Part of a small language model's weights: MLP 128 ReLU, rotary positions.
Each number is 128 + 24 x the weight over its row's rms, rounded and kept within 0 to 255. Layers, rows and columns count from 0. Numbers have three digits each. The size before them is the row's rms in percent of the matrix's.

# q: layer 11 attention query, 64x64, rms 0.127, rows 0-63, columns 0-63
# k: layer 11 attention key, 32x64, rms 0.113, rows 0-31, columns 0-63
# v: layer 11 attention value, 32x64, rms 0.115, rows 0-31, columns 0-63
# o: layer 11 attention output (transposed), 64x64, rms 0.116, rows 0-63, columns 0-63
# up: layer 11 MLP up, 128x64, rms 0.132, rows 0-3, columns 0-63
# down: layer 11 MLP down (transposed), 128x64, rms 0.122, rows 0-3, columns 0-63
q0 086:133091145137142126102145179161103119129159153134173116111106130139074105123129130129176141129111143076141147108147172123090148126103134170122089140124134070154147140133137114110107103129133115
q32 066:150106119161171126137159157129154148167153129132134120154091114159117112116128105130167137173118206100117102128157154111139147146106092156112129104135127084106156157142119156128117124116114110
k0 050:134105143120114108136141160142165129161077105129116116086144150131087126136134174119184096129129120140178116140122148129133112103145146119152102103157156156157132111090163125123092111130171153
q1 126:097112145147132111138120146141139157113115141089156129155099118155110114124169075125165150108163077089156155159132136112094149130139119122132160146130121084121125143154125144110123079161110087
q33 133:132110124129137127144128139140131165144119125113163132124082116187102135109162134167156100169131141186182112166143137126136149144132152129123113101118117107095146185159148142128147112164125109
k1 102:135144155149122106113110116134143089139131126100134109148127187164090118152157086150150134135097208094099113129133143131177098142120110153132103136133123151118147140107108140096095116121107116
q2 131:107135155142137112098112100144154123072119140112138094164119107132124126115171075133152193115135078080082133143148125121128136162151153130127130152111092133117103117146130121119145094149121119
q34 120:148136153139114107100095110114158104111119120094152122131078089151129096117183108141164186130118078120119124151157116127114133139127158128096167137133092128085140158158120126115145104157130134
k2 133:127120151136157119085133121158114107120140136106160118150108185118092117160170076162130118142099187125116106115148121160165121123133101137148086100130112118127140170113123139099116137096102126
q3 121:116163122169132147100131089184138127087139135082149099159125099137150119105145099148124164118137126082098139118139082125109167143115138149109145148113073112124112149125147117124095115151128102
q35 138:145119102139095117104151089132123092086117114071110116160118077137141105096148100148121167107109136084107122130130095150102160112115154157101145148112070132122140115118133103109150141125134142
k3 168:129121133128166132065127114162118126095154150097178115165120153116123105127172069159120147147110162117098104119166090169135148121103108156122105114127112111118116159144136140121142145117143145
q4 101:085098118144127140138151122120135131118103181125137129141125134141132134115112098141097172130174112068121125115100127135108165136141150137195110156124129111162106120144080093113122136076112123
q36 100:109148099153136138126152103124124148102126147134126094156116135154146134160088114149135128136176132107120136050131105173133148099119150147130073168112119098147111098158116140122122163108161126
k4 089:126090128106106161148149117091133115119118150137102143122128137151156133138148093091131129156189133143140116108119131154150116104167114156137104183120123117162148080152087135088083139112102124
q5 104:107146102091166124145122128107115116124158116154141114153144101186159140141126143105101083165152128179127142150170128144146154126153158131124153117143108152117135122105188174154154128134137117
q37 083:133138102102115091145124105124122100109114100151152134175155097198101134132120154153100117157171102166151120122094097121118152065149134121150095121119115119110153124127105125151142149150140135
k5 097:130139110107122155140136106160102091103132127130103148146119107114179133079114138122128174127182094158090107148146101150118086130137119170121163139146094115107116149161106086135140108141137144
q6 121:172178127154144125093121126097093129111130105105124139146125136133138137097115157171112125177138152135105139171113078123123147127142093129109121091109123115131141145135135081136124121145132051
q38 095:154131141151161104093094147134112096104140148110104113150180126157119140132111113117153174116101143094132142168108115115122112130109117149150105107124130138157197117134155080158096111141126096
k6 088:109089159089138118137157137099133098116107134121150166102123141102124136148150109133112149170160130130142122125159099117103144110117148159108144100080098081124133102102189156138144147098150102
q7 085:115084108100110134114125140109095136089136134144134109142112105137163105137144128120148120091172168152114126139096105145160145107123138154109180113138166170152144093139140147119140110168115069
q39 090:151129170120106085138131149126147117085081073118108149126158124162130157112132162124113151111119094120134083145096122103179145131133144160149103102138110124143159142150090107140113153154118148
k7 082:134149139156084108158143160163139123130134047130094110139122152143104146116110129179100099128130130105138127139104075131119122112127126107134141086148130140153140172124152152156130117118120078
q8 090:123152131111100105129146116160142126171176151136121112123137169145128136163145124135131121137115176152174129095114134073158125156146121144135148062139112136139148125140135075103122100153097108
q40 072:100129121115101095129157127130142105136122144135109132152141142140150127209135134128142132133168147175135071091140145114158150088129170137150099124167116113117153136137154170151130152138114161
k8 069:121140156124119150109126133091121121147129144115097093113091148178123130143150100131179144092141130087098089166094108138110105146096106180112122143127084146153151144123149135096111114093140136
q9 130:122081110130143109150151156144121136134171172131129127124126130183111133152153128137153101119125184149168114151143147122180140141112118165146145091171129113161139128134117155081096125139100121
q41 097:135126075113136097160161143119105144140151137132118105119101116153112168135151146122145089150118188175146079147135130115162177113139134157124083120126146137128104138119120150122128142143140183
k9 077:105151159140115144168126147146159110142159120126105097143122128170125100134179106138118101098112121119136100074143135126184137165125123073109167132162103135136161113141114112122129129099154158
q10 118:112144140123112128108103148143145158120142153119161112145100117171128111117186110156178128128160113161123122140170107095148137179135123150108163130141101129101112158131139149091170087144111099
q42 166:112117133129105102150127158141146161145111113107152140133096116158106126111164151150169131156147143180172094134141127104145139154128135131109122101146108126078140186156107142100161122183129137
k10 082:145113147129143113112121150157153117151142134140162140116129175138105111179183117140133099126150161146141134086141110138145098143144135114137104078140121138115174190086114151128122119120087104
q11 159:127156130148107120096109109132159156091148150093160090153142129136149114090181091164119144107153116091093130127155100116109153167110140145102167140124111137098097148138141115110164117149145117
q43 177:143149114153104106102116113141154140123129129074154100156104094150152098093174125177136162122119102141123119157143116111126125146112153138109155112155088131077102149141116127085148141174150130
k11 131:126069158104133127145132112140116127136143118157132152086133199117131144170148128142124123129181156135147142131096131116126101126136108103148088123126143132130189134122136121116113170104090084
q12 090:124109130134141112093105118138129152145158152131119110117141171104076124104146137099107123102122131168118143165134134090174140154082125109088128108162143134099155127075117126129103124187137149
q44 107:125123145137127098102086186117144112126144168125083130102137133118114142139143106068134150095091132082102141150122136104113103158083135148156151172145139129165142107113152107146129107131112110
k12 093:099149148150135151076136157112149171156136130116141136093099148141114133144113152164148114155123140167128149152100090082120135072110115125152103087136142114138098137081155138122120134135127085
q13 097:164137156104119154085137096136138122109092129131135131145138171109128166121125115200135154114118149096101118150125113123078109128122129178175118125088118095163122108145161101126145119112126116
q45 082:110112182132136118135138112143117129093109115117150128125135154111100166120149144195172125144131123097154140162131149086149108109126168153144109070118109113156139122170144147100129171123122114
k13 094:127115165139124104128126151116132139118091111137113158139141169124114187170171105143140106136087187142151101101125117126096115117136098109159109100152145149099147091088131137094137143101128124
q14 069:116149110135120122096133134103129142132101123137145129108116094127164108104140129113127165112143103194130091096134125108180108141166149105108103139123081147136089122082101160116162093155140149
q46 079:128139144100124134137113161124105144118138109167135152094095116146116164140120137128153110141146130187133094073107120154128114119159132111155078126081140148160125136104094155151190122146125134
k14 112:111180140135131146124143141120141125092124168136132110133115080138178138081139154138164151120142096124092137121134121121154132153152141138056143161127095153127103119134062131125138103134123143
q15 096:093071108120120164113155107157126111184158145127134128128120122119123097127116087125160167131145139131183132119144167101133118156105164102103134179117144125146155147139110118099112123152119164
q47 092:110151112131151144146198118163140143139168161120117106120123123094158134115106093115149117131155168116133106097141107144130144144127118080074152159107128125183144138129103127144080124127146126
k15 085:104155130145168100139089105132118166114154162139144088107105137155114140148090086140124125155189112166150110126109136145144156094116125167121169188148130130129148121142109150126143130116130131
q16 093:151173133154167104101125121106132135110129114125123109148181107141116163085121113143120134125133127104137163205088083140119176103149158152139132154126137136111136135141145134121126089165132142
q48 097:155107131136145089147109129154116106130150138135125125140184125151117186152093126109111116193151126123164145154101095091124139113111122114155107166130129116101136164147194126134117116130144120
k16 092:120134131113108165134171162127155146109099130132147160138132130145127111143146104130126194136161104174152130126132129110110118101128131084134128118136110063135147135087126081129112110068104124
q17 109:145111119124073156098128150140140126074129119148109132155168127129146160118121145119132114137163104133071124151180120126082170137129122160152137100153127094167120110102140098142166138112142129
q49 089:105130112136135112115135130127158085143125115154121156155168142109145141126123141124120110183144143172146132184165114127142117086152104176079156121123110133166149155153127138144086154157146127
k17 089:135122112067130130165146111138153126089133121101101094132115166123107126127113174129129160117134102118131149125161159126140141136119096140133121068113119086183142124105084102130120132132175158
q18 107:124110106147117147119131125117110162067136152121148136126130138122154123132128114129100110094137117104103090076130080161160158154113154104093108175129132164144100141116088090122151153099144110
q50 084:122101128120153139092104106132103156143123126162124130120094161074186132156117146108122120072124144143105119077168146172133097117128131145097119147104114131131119093133115104139121160102167127
k18 098:084105120097132111123144136120090124099168155111116096116079097115140150131132131104129139124160148088105143110097128085102152157143180123124119129099128106169135125165085150087121118114104122
q19 080:110156161120108161125110125158134136122133130132130131100117156091144119148150154142106117101123116062111116087125128139107098100125117168190115098096151118113099123117139092123146131083074140
q51 075:155119144134098153096107128112115138108097132077125129126106138112154097136145140157125130109090170083112137118104138167099110098096106141145142122134110135129100122166157125069171159098096113
k19 082:164120116128128093157130114120097139161126140132131130103167183079165136116138151167132093110070159134132121149117153111168107122111100162107091114121162127141133117114110150124100154094115107
q20 093:116143137159098094150133143117128126182105133101107149141143127151132118128126117099125107159144165147114125094082133142120082134109114132148123080180108090075128158151130149133107118110118077
q52 097:132145140129125145124131153141099154137131152149115133166128127207130123174143113137157114105127142086127097067145132162096096136124084165129123123145130107077138138117088129150139107113115113
k20 096:171071146124124113138146131118158106155113094142156158116116116134164104112154146139128098127101130145176145083110143127168144157139103105137146154116087142108142104108128175146178115149132128
q21 078:121108128086109144149104137157080105110156130166157108115124126145141126139140149143118095142113133159144093150152111137167134114169158169141139106120134103149087164105089120105191128129102115
q53 088:093142122100144128125095088089102113116168125160138138110121134163151120143158121101091071161120121082121151122150130138127122139148078161125153101182121112137154154135095119129129108119110160
k21 085:120162104127104116145111131101114142172135082132120125128122153149135141127151150124099110145116183152163119126101121126184139123145168111114145071124133124087119131102103127165167119166104089
q22 093:166155152143141119134131105139115099092103087129132129118124063138138158131117141132161123117136064132112124143098089113119130108148149111110148109128104138151088128182108143120156078153159129
q54 091:133129123111141157170155089113111138153115083157172133115118123135139139139103169110139120156149091185154150104126124117132120112200125113100138098136135136129147151152120177145147101153141144
k22 094:133131131121128131170165122148132125114126123116125109199145076124118133104139134123119157129122098118080136108169164129148144164150175099096166106129110117113101079135108088135155108110130133
q23 071:142099153136138106115140139137111128117134162103126131113134093130104119098101099087154134100145102133141106114075113119142135120147139164114110170125089138149083143119058147106145101151158174
q55 080:132138115106132151166134126113121159144150126175142132110108120129156147122100143108146101156158096178120122064144145114143151147164113141124111150132151132128120131143080168110182089159139159
k23 097:158152126148090124118124145117184158124114138133099137172137102179112111141143124141139133155113106116107146120135135102172139152163186072113145149144107139133136090103093129116154098143109125
q24 083:107150170131134150132129134158129102122109109125101155130132129125104132142119109153115128099134108036121154106119103155058108111129107145164130094104149112121135156164135109145106113102101109
q56 073:148102131149101148127157098156116109105092130067134145122136121134119106138127107158120150123111143084125124150096090188110123114155100128116133126136105138115096182138181113110103140080126123
k24 112:159078136121169116126132097141084092118129113123140155112175186065127139125128128160105122130143130131151132107161152168114120087110132130120109131121160123122124110123140120175111160091113119
q25 085:109072133091150114140142086158100139126135134133140138135150101111109148164130148145116142127119110136125092126191115141130146136092153123103125122133135135113157203157123078131132160129165154
q57 100:087087120124150137125142098140131114143145132141122130104120161086146109145150105097092121162171166107137135121178104143103102122105118123095151131153139139123111114128185112161086137077145116
k25 092:083093136112142117094106138110112124152186107104100071120085126114104142131127133111148148149119170167164129110123146090115147135132146101156124100126150125119140146103176096132106167123136128
q26 092:174160118176088143135117141111176120113120097157148096154128154109145149131141141135129077103107101101070108125102116156126120145088112130119114113143148145161129106109112143109121140109091166
q58 082:156168101150162123139140130122141163142088131123133138165153130145128099131141170140126104079111133159099120125123164121155113108128149128108165113145111138127126121129073167085173161156170135
k26 108:127130108111118125169177091134113141119106139140183076125132128128156152116116143116115146104117123072093108123109153144100121145104092160164106129140142076169106113163107130105123145151126132
q27 105:132120140116102174139138110156099127088150094120132167118146150118123141121129112168085141127143138104153121125142075125077145116138114161163106132074152075142123155124111086130164120133115121
q59 085:107108083099125135146136095121103151145186085146133155128118079146157142138141094160101076167153177132138134133158117124103154110156094139109117112109126118103139134150100126121120142122151154
k27 109:123136116081151107158097117129126135137120143131163127120131137145136124096140127107130131137143112159215114099135151137157128138157138091093154118123150105118197130152071139160130108135134117
q28 104:153119148129126110133127095110096131145119128146147115120144087117126151140142184148142138121070131182122098138150153082125097131127160157126131117127105159108090144148138124091154109182111166
q60 096:116167137120103192162147120087091154112128096130145138085125109102138097123139149114137122105123153126136085105118133123098125168117133109130155099164124176101129105136172121130179110117125112
k28 110:145140158130131092156103115120132093130146135162185085139129075135125148121144155168127172133125125104078136143139146106150149142153147147103150088137150156068096135139140113112147138120121130
q29 075:126145166163126133163116133144100133144124094096132177092143151079129099140134118156140134148134113141146096101134099131123103094113093146134096146140135062100127137165163093131120153125113093
q61 073:136130103118141154171101126109123136156171089116136144121112140070147090116154096120124106137163147126129114116142135127088136148112112121110129155159159149070146081128169110160140098149102117
k29 106:144114124122108085129112155133159119158136148122127124138145133102125105149134115109132108148054168122171139135132129101183186164125121062125133125143153118109170141123146135137117116144149103
q30 093:113119155129149130103144136141115095112111168111095140137107108121131104105090116122136106128178101096115094116103082176162181125122112161143135096102117165155108167111114119129137140087122113
q62 086:129182122161153141134121131150169102092086156139125087160146136134148110122087132112147127124135128134114110121125093183157136123142087132109134104165122166163097127128080158115143155140155117
k30 109:160116097144111113105155115105152137094140132114074110121166151107120151162118123133138123171118149116073121127129110131155120114099176152142092145129107125155145079067141113138132154142112110
q31 070:145100132092128156129139132132134113135097130125135135105062100142149094092123127131159164122143087156146106135128124103183133116135101106086118146083099117150101121118088137132140131159178149
q63 085:115124112117155123129140150119153101165133124152128125103102126103112139105119122087167146132110095189130129134118132111209130127160133127142096156109146157178120124104087168140135116160125147
k31 103:120179137170106143095126169100174154137122149103075113174130098167117112144127142122161101117124120096095112116108113126138138154118165131082117141149104167135138106125140120116139133169150130
v0 085:084150098129075105121096125127073091130119141150124166102159132143120131155131112114117110128134138130122134174138101129103095141115112162129150171082136127075140131095144104099164131117125149
o0 102:148135136136100118124123125118132117118093148155183148144149140176121129128081149107085151147136097083109153142135125175095114129126083136138133134111112127075099142132120129097181113143095148
o32 101:153121117108127138128136111121085106112079083171133159114121158154108127118147164139131115099127165091118159142109179120137102100164111145118127161108117119082105160149124130087137133126088108
v1 090:105156122110081158121118092124118103158150154141124148129171163137169093121116107137119121086148094129104146166170153101152152118143095124132130146092174165125112116104138130096121106109159120
o1 100:103118148105118152144087119139136140132144163156175155146144117166153172141112170093085119170106089144099138129146124093132131141123117158119170134119129099087126127146114127107150180135137146
o33 128:140114139133151166123130092136148153119133131186122115143073144158164128129121161119133131093110098103075157118125169126137107159128087141128141118145160131113073111099126147093159132107117145
v2 084:104133150119123207097154128135144132168123137119118149164126140120146135153113133124087128131152144131103090112145146138096156068181113157121153101125128108138138116120166142086155142150110126
o2 111:080100119123131154134155132122151089158141121154146121154131134159149162148147098133132115131123144169114120153112137118113104117108137178058142101120142107108168101117121118116169171173144115
o34 109:112084130119175158122143131092122144116171149163136131128072113121152115137129130142143122154122201124144110130095137145125120105108104140132119092143131091094126121105152099090129177125106100
v3 111:108156117141130108089157153141148138137112138101131170158086079133140136105135127105152128141115126155101086106152110154113133137152152168132175126109115109118083151118118150111102119170186128
o3 062:149099124134125094098120104091121096066121170084145137156139152180104133141130088132101141124090145124097153121120095144163104161097138123101161141133134135100156112119132138145120098127112106
o35 096:103132131133126124127122156093120112104138157066129109133139127127125095153133070120124127162145189132145133150142117144124118111098120114125139127125053132096188114129163108154095131119142150
v4 084:125135141139151138081116157134134147116130120114125108121169113150091116167111154145129145137116064066157122135178115117102119130118142139124109087167103134112132130093105095137183109122137109
o4 093:127149135114097119150148122141157117150151082141152118087154120102136095129091161107134116125094159066134148119121130127089106102152095132168094074145125129102145151124151108116129134090126159
o36 111:148148123121157125111129140132100103111131137076135114118136151115108162127114111152122110091093188104170169143126098116127127140120120163142102098080114120138157159134143107160108156080096103
v5 090:114126164144110162188144116113151134098125107114132155087131131129163105124126113159148131119120128138138120200130130110121148108121145110158130146114116122145145069136136092087093145141126069
o5 103:108086134165131152114165117143122166146176100138130141135152117104100102163104087160136112124142142135160112143151126109132112093139098116101081102139159124105134132150155105093094130160172140
o37 103:127099132140134090175095147116111122167119155135145092147097088197118080158144128137141148114114131100126132137152163157122135128135104138154101103129103135094119121145117146105179123098122100
v6 085:161165155160121174144143109122151122155140131138157144080120139096082110128108100137140105134124140111146137087104121143134171155145135144120133088087128161143111175123095126074122115155125109
o6 103:108118093147167138119148135101130109106162149125110171087098133125113092115120133142168138159091145151111112150153124146182168101105159123156141139122136097127144161137127125154108168133100082
o38 137:132093095168144114107146138097130070140144161191139115131106150152108115106141120114138150114114093095133183119120162184108162141100136133145138138139127115140100129137121128112103105096096124
v7 089:154144113095122173143139146115172146126146139162103135149134164139154127125120115111114119143110181084093130142154114151127121143122156171119144171176133153129130115134120145085097131103069120
o7 089:091099167131135103126121095112141164144143154176153132134120090099143140124094153098113145155140126155096135107177117108118144156136143109072146090127118131108133161118127127144183138144163114
o39 092:102130097133181118150145126155131138135146134169124131131144097133157130103063136136111121162198139152145107129159117133135158097172147105111120106115159087133123115144138123110177126138108146
v8 203:150123111140117103104128131128159169100115162094124124187151100150136129107145126116099138156098122106108092087150102149125155134130153164121176114150101148100106109129161139138170123168148157
o8 046:183118159099119124159132091096110113104114107063145150155159137129128157131095138119087123143104129148109172123116142105163110172145156117094155144161122140091155135127143130136127097119141121
o40 063:113121142123122127147124119107123075103120124063138125152166125124125127125083109129081090158149187115158126142107071129113151121100127157113118135133094143131149144156154128158106133131160155
v9 085:140131142141152123131151154107137138095121153122121179142170096109122135123139120123148102142115061107063105093090136123115137116135107080110128085156145149115147166123138130148139148108089114
o9 107:106160123113163137150176133135098115102126117122112112131125083106138130143105146124130131072110117126134098070136156139117122102175136088121108097151119138107090082138142169170116123126159145
o41 108:108138151145105112111148111157126062101151153135171103086107091131120133134113100112125112157118096125103115136107132148079170099114145073128135103115105120125081128154115138148111146099109123
v10 085:159124142112132135115133120128156131173103103137112160175096091141120132119131122132085116115158112120122091124149138120079148167092097140145119127141110115094144143084103145193103116146090145
o10 114:125120133138143144163094113155129128126146120137123171145154134150118169150125121076091133129097085165072074139137125152124137131150141151082138134143118124165108085107091142141095104131124143
o42 114:120170116102147108133147105164130070110126105136117107154151152110122184103132122131094154127139123128110112167122081148119140117103143117157110137111087108163123122173168109128092155148156115
v11 088:130114159139128137097096148127189130109122132124145142131150098134131141122140132117144121095093066149100144047106129148132134081116149109138133135112143153117149150143164100077138144125147127
o11 105:158200133129123149107161138124111108113137129085149161142109061160105145131116159149105150123105122130143118120107125110154128117147149152110116099063144150138125155122174112117120136116152143
o43 113:133111129164108164120145147099143135137145132062099122096116062140118153137130110128154094147129158113143152132146140131084135134140132134094147085085109147088090120121149129155158108108115145
v12 083:120158157168094138135155143135135132128133177150162120161137119112118159125126089110139160055136123131115111125163116134124137141141148165130154145129131093115142118159137205108138137149104149
o12 108:127144125130121127117120148125089093117126130156076142167132149132129112110065095120088147123142133143124137115142177135092110114121118139114155089137092152121172106135151123157172119189133139
o44 117:117088147133114146126136152130098142145163142148144103149111109135155120122106109141106145155179189112149151097111099163103132125095144102190152126121118117089123104143141109147115131098078123
v13 088:120109151136125109160172137144159146082124089125091135109167150114074112133149134147104151095128118133149158156160132159140144143145113119091126164108141142134107097122151180126119120073140119
o13 107:153104152146129154100145103131149174116109137125114128122131137129132081142061110145141133126166141175148122124146164087123164096121115081112082167102166115118118144120109128123133160134141153
o45 098:152114161174118114114139073163167138104111153176159118133150161129158114141095097160119140101168149133121145187132140121099146133121093114127141120119163125119099122137100144123096140129157145
v14 083:158131119117154139101198119138126132162148123138123171104119097116136115102131154146148134141110077194113102124142115142160122142118168144130142128129108079138123158148107164113150124080130127
o14 094:109132173155159184112117106109144133083137163109118100130151132128127120127100115094146124148097187146164122112118074143138100118127155138115072114130115139068127138108114132114132138141112127
o46 104:158133155152136152092117130091134132110164170108090130152181136097126110135074147097124151154124156099092112102144111142134146118135128129144136134104103130086155118143121108123087092119098169
v15 078:114076094109133121138183168093126145101114114103159109101106132112125111116148123116116147129127149134116170183144159113115134139140089157142139132098151115100111088077099134140093153134126142
o15 107:137097117097125125122136138123128128131118113195148104109139154089105113139113107137119196107170155148112135126093148077135114160122110108111157114157171143115116107097101126119157128109166119
o47 129:121130093122124067125163119156142124112103132166144106123109111142126107139135093166131152117158116164105124151155134142165112132107114117090140075140088126118092073101132151097136128107162113
v16 079:112139112116090168143128145111143122186140140114109147144149166126051144155127123151108140137092132113119097124116135156169134062144115114192121119143126157126120127108142115115105136137129126
o16 106:171136148120147107153073116122079121143135153106161140124110069144099173122175121141140128170131112152164109156123126151129151086111111112140101131135148133099121170145086136132134144125118122
o48 107:150095162104133159147151134104100111130156121159118105112112094128140184150138102150120104132106094167172111135131128154150136125096091135184118132069133097156117145138140121156151141134147132
v17 080:104157126080132133081149133137128118146159120106120152138088136122148144158125138135149183097160110127103135147106091121114129075133175113141106088115163145096134145159083113106115123125151107
o17 102:121151138084171123107125140177144095183148153140148124125097092157146125167128129167104153107078140137123091099134121129146132123095125119171134108086109111086131103136146146111153124130118133
o49 103:128161150102171094080129125126189130125165126174116128124123095130169091139162093122139152143113126156109118117143143124169120118113098101107113087132103133150159092110145086130148126139131125
v18 075:127133155115160151121125141127183111143142099098102141151098156145137141150128096125130139157079112119111133070141103123093119091114147160143139068139140164127166148131129152148112128084103136
o18 088:115114120143147136127149142105114122118193129078125143102108064138126154143209097127142160126133138135133117106136130127080103107143163125109115106108107126109177150143117116128131129104105121
o50 115:120136135125147122122157136162131082141194111105127116107136084104149160130143068153157128123105102161168126151133118109111120123114158128118098067106115126123178136139145102138128131157126147
v19 093:137130120136157112123143142135127136156117167123138134169141162155150122110125153136166106114105121127123074172217143141137172149120107114097114139131150152151093145130103144102099126138129163
o19 083:100117155111143136163087054116106106107099118106135124133110136151143140142118147160176120113166163127101119128151101119103130108124154075114158144173122150120133119147110121173102136106144129
o51 092:105148191129143133104111108134116123098111155139117143147109177125152127160112103125130159103143128122116162116174099104113102151092138109181130124160141117142173117103107125192127128113130145
v20 074:161129123100129112110120130130163070143153159124117153150114076104105114100148139131116166104095090121142159146121132133172173129099147131106135104144139087143131125111107140118148071125167135
o20 090:137144128130150160118102160110112104103138187126132138164145100133141159126097135094075180133148118108119133094132127165139162147113146166133102087088113129168142138122149135109129136135162162
o52 110:141128103116161128166154127100137135126173142072074115127118119103120146136062115100123094113099118107130139134148110138188140139112128147140114096079123134157136119129135126139098139103158157
v21 079:113152148111135134119146158131129139124131122116115119136190141140133141143120131105152173166154124092127102102172130108144162174173119133181112125123061165136119127157120103169144138124118135
o21 087:146100145090149111166096115115143140154121088125132137104151142128148165142167105094142090159122129128150147149111136078129114163133111078179143109177131150088126139131128129144101119094135119
o53 085:134115135108122146135086151124124118160123140077105126138163138148135157154189129102116137144150151147138127131122094118074172143126082097145120166114100127128148139154123114171138133077110155
v22 089:133131118110177121108142103121135114081145156130135120126103117098088106101117159134127098120114161088126134192116133114164104132145078123157140136103139140121127140168134111063135103148157116
o22 113:124133130106155057125154101091131147083117109152124105132109100130136142138109121129143139108160120102167162133106109169153179113157112131134073156121133102173120116131118130111155154113154124
o54 119:115099129127163075116107137104120133135139125140093106130066113134131124142145127098170152105075092096079124110100145176141098155141098163133113134151130120148116119124131128082118111144110139
v23 131:106170119163164137129147129127084094144130152094144104131103111140176109118140124146165162138132080124118115186134157123125160113124088154153136153116126131135091122151127112111110136133190143
o23 062:146105134148120138130101125115103102100108111069121122110137137150129169138218092136138144116131145082141164148093133132128095140136091135145123130160145147140126120133118138140095107082097114
o55 070:125132141167136164129078153110102099150122136059098107119120127131155125147202092125168128085099144116114118144124141113107099151109110140160117123123106139144157114106128128148129094123131151
v24 096:115108142082080138164134108117107096098136147143132107106111127132147113130131103150202128084145123187108164159123151083137132152115139136118113134124141083105143153130143117115135126114093146
o24 092:128102161150128145109136152136137094175121138128116133146135169095115135130108105102096128124109102145130082130114151128061100131092125131109132064092084155126111121133154112122147152165146110
o56 114:169122119147133121098113103136104135138160111152113151130121104134130103152148144110162150087095067091095141085118180157139098148160156143117118108145129160129092139132096137103144090117128122
v25 083:121148134129085147151127100154109109142104119137125116138108117090168087113120151162155125152123136144114139148100105104169105091106149130145106130099135136113168124100183127082073141146147159
o25 107:128065124101144123113137129191092119134160163099079138128121090148131136124110100142127099133110133131132070148131101150166122098149104130108116147138122104144107079110138113109097117110110111
o57 116:125079111112133139113112100115087150123119126154091144116105091114150077146129144127138148111103094110103157076084181152136107123140126152123124136140139134136096132120098102095177104113149144
v26 091:118156153171161127155120148146099111136125128084133106102100107117161118117124140157160189118136126121103095141165147109080145098115106139152122146134118137130101131181107125090100164109145146
o26 065:156119134149127123126119105152108107121137121076116117116119128154126145134201098179159107111152163126149135146097125141115126116114128098149110140154143143126139127156159131145063104091074114
o58 068:131132132170116138104076143127114120146107149073118116132144120137176116145216097125152138110169160128129123146128134106082134142120130100140141133145115120154164113125132096151114100121094117
v27 185:138121110133089115169120122119141177080125151104128109139149081142155115094142108154112143125072106099112106136153116099137170169116142140099152140137118140096089101123157129121131113152165150
o27 059:167114158121110133142131107104102165117127127076137158156145131089122127120073145121086117139102125135114158090132151115146126174128161080108144151170112147091150130130161148136094112116146119
o59 061:138114128148089099136124109135111106086106135075149103161172133127125121122054112144077095135131138107149160145124119140133147139098121137131124136139091149147114152130148151164090127107173134
v28 087:115149117132103209124139119096138105127112107102125190118125149141107109123135103132112121095154107123111106149084141102155120161077144099155109133157140151103124099143145105130171136116110127
o28 108:144174161163151170169133108154091157168134139084174154112159105158156127127118123120112104149105126154146096147118150114142109139140123117164111094130109121079114145113126133122153088129115143
o60 108:130134124161170106164121102096146094156074147146121101152101142151125156132149170098124118145137090103094084132117142171145124114150117134097119115140119122146089133128109161081126137141096150
v29 087:069119158137086105131146124115128092152109151124163133119126123091128077106116106126116183104107099104129141126143137147164150108142104098101149193094125150114146148164124104133126124121126120
o29 100:159142084122130124134114114103115085125101124107140135123145125157079142137180105126122168104147140101131106099158133138103124138157157137134108156069165107147134153139134164125153079085120133
o61 112:149102098134107147112138082120130160152136125118104120132093123141123084131151121107115095103125148100114155142131137140105104160114091150129146154127126095125060116135156147127115078062095133
v30 085:089076139133120095125118123113125153166111118130126106208164125132110134137129115093136132126137106108084114128100137137134108178106144172133139157100127136116153116178110145118130104151168141
o30 115:140124113114097132133093099139130157140101126107102142140121117135136116154110127091163112128165126149084126140161167138138114185146139141136175158105098121099121082106093156144142080107166125
o62 112:121106147108091130141096182145133132150132124125124088166145088105155135142134108121165138127175147143151145154110115161116102137134102146162114135121141156097116093125129098150094095182147165
v31 139:125099105078097121159113123128146137110142093140119166110139147117121163145132112116082107133119129145130135073133120127154110145146145118110135073136129104113176116069138172152145111101093151
o31 068:117107127115135148119141164126127145126159156159159125169139133111150132128053152119087146157116081165112109087133134102117121130137148114120137130144095107073136130092122120101145156166157145
o63 076:121123110093110128143181081154126130109138105166163138134122158128134137108056159181082123158136104150137144119109135127177150115126117106105127121118123128093113165133124141108121151134165128
up0 107:100096130120109162153167124066100124114125151143147156108128149089097124137120173130132165161092116128150150141121147172156114112109080151145122105093131128133126106141154130096149103136131089
down0 108:113123147180092118137137098101088096113106159139130110135132109150162159161159153127149138102117146139146102122132137146147085155121161087090157146140131119117144109082121095155120102094165123
up1 091:182128123122081122143122104080096143142090076116111146118072126109099116125149155100153155107115144128137146134087161123154098105103151102084129126132133135133115132126129163123101094134147109
down1 078:099117101144145122151155115085124151123114135146097119159129078134149139144088125108136138178119145166126098132153122150156133118111124094079127119118074086087146128141122110155093147097128155
up2 104:167132156134113098121133146106110100114102131152158151133167138096110170147109155129121125155154119125174138098104088151156153131119161124141107118112132105154138174168142122187115166110149150
down2 115:110069098111125101112165104184093102117136135095142126140108134126135050099116108143154134135125169141119146124127144123150103132115101109129098120126100094141129120146105114108125157106178130
up3 111:109129133101116150137133105070145110129138105136103117127120116157132123171065146087148101116084142107120152092113131093118103115136147070123156109145155130128144134158096115148114142079111116
down3 120:122159100154138112147119141089151126109109147113121146098095116200126043106135135134136157114128118110116148114130136136099126143093109127116145142135126136132096183142154144157120171129130158